config = dict(
    n_layer=10,
    d_model=160,
    n_head=2,
    n_kv_head=1,
    head_dim=64,
    d_mlp=320,
    vocab_size=3310,
    activation='swiglu',
    norm='rmsnorm',
    norm_place='pre',
    norm_eps=1e-06,
    positions='rope',
    rope_base=10000.0,
    rope_fraction=1.0,
    qk_norm=True,
    attn_scale=0.125,
    bias='none',
    tie_embeddings=False,
    parallel_block=False,
    init='orth',
    init_std_qkv=0.0481,
    init_std_o=0.0597,
    init_std_up=0.0689,
    init_std_down=0.0689,
    optimizer='muon_hyperball',
    lr=0.0068,
    beta1=0.95,
    weight_decay=0.0,
    lr_head=0.00443,
    grad_clip=1.0,
    warmup_steps=0,
    schedule='wsd',
    decay_fraction=1.0,
    decay_shape='sqrt',
    final_lr_fraction=0.1,
    batch_tokens=16384,
    seq_len=1024,
    doc_mask=True,
    train_tokens=142400000,
    steps=8692,
    dataset='wikipedia_en',
)
Each number is 500 + 50 x the weight over the matrix's rms, rounded and kept within 0 to 999. Layers, rows and columns count from 0. Numbers have three digits each.

# layer 5 MLP down (transposed), 320x160, rms 0.0689, rows 195-222, columns 96-127
396559493408422427467479558537427448463553493584503478519397514546531551412544478490467505573513
476482500566430413535521467584479530497543522540422457447485509524443488490496488446530465504538
520474394499537491440545465549471510505522522494634468557582533501515475540591459525564454549490
446435656469504514499551593516501456452500561577448525433446483554461560515582450547432474509569
544495560632481517542532410525479482421549467513455544537464519524505515470505485546427471517514
596594431544543522384417517558476495551417563512518506457434518432515542453553526436398572430474
501501529468574476508493547587487479535491483430492551551473419503489454420572436495551501484523
472541505521497425519523651475451525531475574432478464387551422571492529556423453475478508493455
418512563543508440571507568603443527400536495468580533539505418611455586439433553491555533465560
480538504443527468507557456474431465469500473492404482537426478533632546538588531511529446481530
488569479439454425573466429454499511475559429557421545642484504484503454493494504478512555568595
426513438470553438492523489489473532492581516508636538486534418479452499521388482499505500585531
469450573524474476403482487507499506472442485437474504495570521499477482481456561501406500490472
455535558567439417525484476425449547530535611485510462453519488567476545553524531478513588493563
519491439521521502451457453443492526587543506542575493557484499588466518531495428518580443511531
474456536608526463532460477545522478541420413379375540496454451599454474432505452462466355517522
478479595482472467520564440446489557482501539482497504579497580508458496489529435478437422466467
604545540491472481486548492464441490527592559413514472573503341549425494515569416466512580504458
522487515516439520471424523565478511460560511383455501498556528609459541480471488486558530509505
392396450537494506413512455540502438476486550504549437455506538541537466484519550495508477452466
576413526509565462570450494481513534507526514421479528503496565557555505539506500443559503453470
476479519503521509492523569475516441498499470569486468527465579464500569478573533514487518533548
592423424538545521508573527486511509491455468612550448511498526523503504587513573416449408529472
519508542516554531500520534567546517575458503570495520482546488549604503489518581450510626460494
476533529536521484426377498535588611413479517383535470585392542538432413407466500452521465458473
599534390420524488452457476489467552514527535517554491505538547494446586497563497533485505364449
469470444443620438481479463560472447474389452487497412510503455465497464453460521483535425506538
431582562462550556513531551456463558531550554543555417640525569545505438515524431491495477405480
# layer 5 MLP gate, 320x160, rms 0.0689, rows 196-223, columns 96-127
544447507492549591525507522538477558465439486435547585525480522499547462503511450437538507522545
509513489513545555619436446519418534407453487494483518510545508426504533431498524474565497525439
488411550506536449545536553419505512460507474503459423455484440441491547416559474522478496514457
520534523346506544495567586441553473529516591567552512418544519386486473363523582498447443626446
647400463473492493552474584526405544562477456497469517521562440461527522558471512427487484459515
489425480434494466630525589499532531446471545475559530560552474493527568538490563543469545541475
510462524449459513485507505569547449493584504504505511612547488557485467539535421534493502525482
372500491460565536547422558573542445557459464497508520501507604489457521507531469573452503475498
539507562410475516508493463485657599551429494538501517518598451493443427494442419472554439467396
505490521555548441526410488491615515542540519542461579532551461542489501463494456472519546463519
512515433529504543523504619478570498434437554476424466509471530499481522573532448502521462463367
497576511485460555491578398484518546501479513529548523486479523479499508556511515545536501477535
460486467441534584437507600541535459419494523585433518566482462468505510497476476598479549406462
453522450499502637503546466540445512524390467581505518592537548452514479478433351570521469488479
525495405430471500400502533397447510453586455564549543546463641515576557486516560581501503488509
593478607544412487456471506484467477549465551450452560479564520434391536424454404426521456527483
458426503534437489487434500434439525422541529454435477456492480500478440504575553514492541436471
566601524498582483583504558511495478455440510460533435526423526536552452524452550457443461442582
438501489505522561575488584557474577549558501559513556491533572508488502541483465463462598559418
492479470469521542468559436517538529521528384555518509528524459420428541500420484556537482554485
536442517458493533485582501527539506536541476458473575569444446405516437480494516491492539507525
399495531425424536579602487506533568547506568612463523444488609520494438600590436469491465508453
551586538482459466498534457537406501423549450415530401474487510489512616487425460422509538506453
475457492509449517503510460570502436423544449513492477604455599474541514408483397410511489482524
460547554517479513501461479489581438508488615423499558426582448534624534460467503520504441515524
553525400525610517495505503575567482506499567490458585482586447528573486511544494511500462513459
525418539587471518469488376536460474549532543437525549455518478471440491385419429456510484466444
472444508518454532522486456440502532530518530453383442512468377492500470515455487391450519453456
# layer 5 MLP up, 320x160, rms 0.0689, rows 196-222, columns 96-127
502526629479495507564520544575495545574569479417473497552506555518517503522423506585481489544529
552536471448483376489399517415416490449448446553528541512579469482545439538491538437482499612386
475554521561498498495491511526444515615562536596494497467493473512465529522483495446542482479539
568399461407468467472524442533480621468518493447414503510467578510561548446521535455483400504522
467515355517549402560386528618503545573520478442542462590430483549475573556463527473596500523491
493480548519528502473495483538501481538493475480553633409535492614461499521502439410468518499485
524495506533453466502571564429561531530507488469430558468556428477528533592559478446479485493514
443497397562360444544517496534545465540488526523586520486480516617584562509480561476455527634509
529579445569494560453545463520505495632571506596452416491505461441554546478435479492512437531514
570461532498493427456511534425390484509581505500500465368452540488464519506454531442493384511503
562515483466434514508448469496490574544565505470535448522463456388517449563557579473576495559490
545498523446531524439493427448424521460417458416530538521496494542452541396561538516490458508471
456553475430480534495592476487539496459561433408532511506518424542438550484469450467493560441603
522536460547544541427500548500486448476454486494532424477538463495549572376552560468540469478493
516464454606497511570495438498546451536444453412477447509539497499487547474518493513476504504466
544506453543476626552524543464574478602519541488453488527506565516510542517419381459509532501502
570520439488535555527575583458550473554487558512403574528484491553517524519417557459541552463539
564470509395468626525486486462544603482529404512408581481556477470473525472328498549448544526495
385614451377471461456441538471558529432433512571527464494388529554453463536448529392447488445471
482480574579511484494464490535577380417456391529564460608509512469530549443535536422477460493390
473561434527552510603472560440513469440441531599459529512517473439507440480580494494478501575488
457545454483543524508497562516445539551493571547452530613461481473487416458568517474455433552434
563526462500425487493488568503448476455459568476557544449572475454457525442439452594467427494394
584586490536505487484549492401465529521413585565490456444493430488510485606519556546517588549585
560582499552481546488503519539483577478490535507529520528492484489563452510424552541474480437557
523459484495473514522518513443489526584461639446489508401528562516544475521414417504386576513413
422574463536519584515488507541522548483508496500439433504445454510556533553535447536629518476479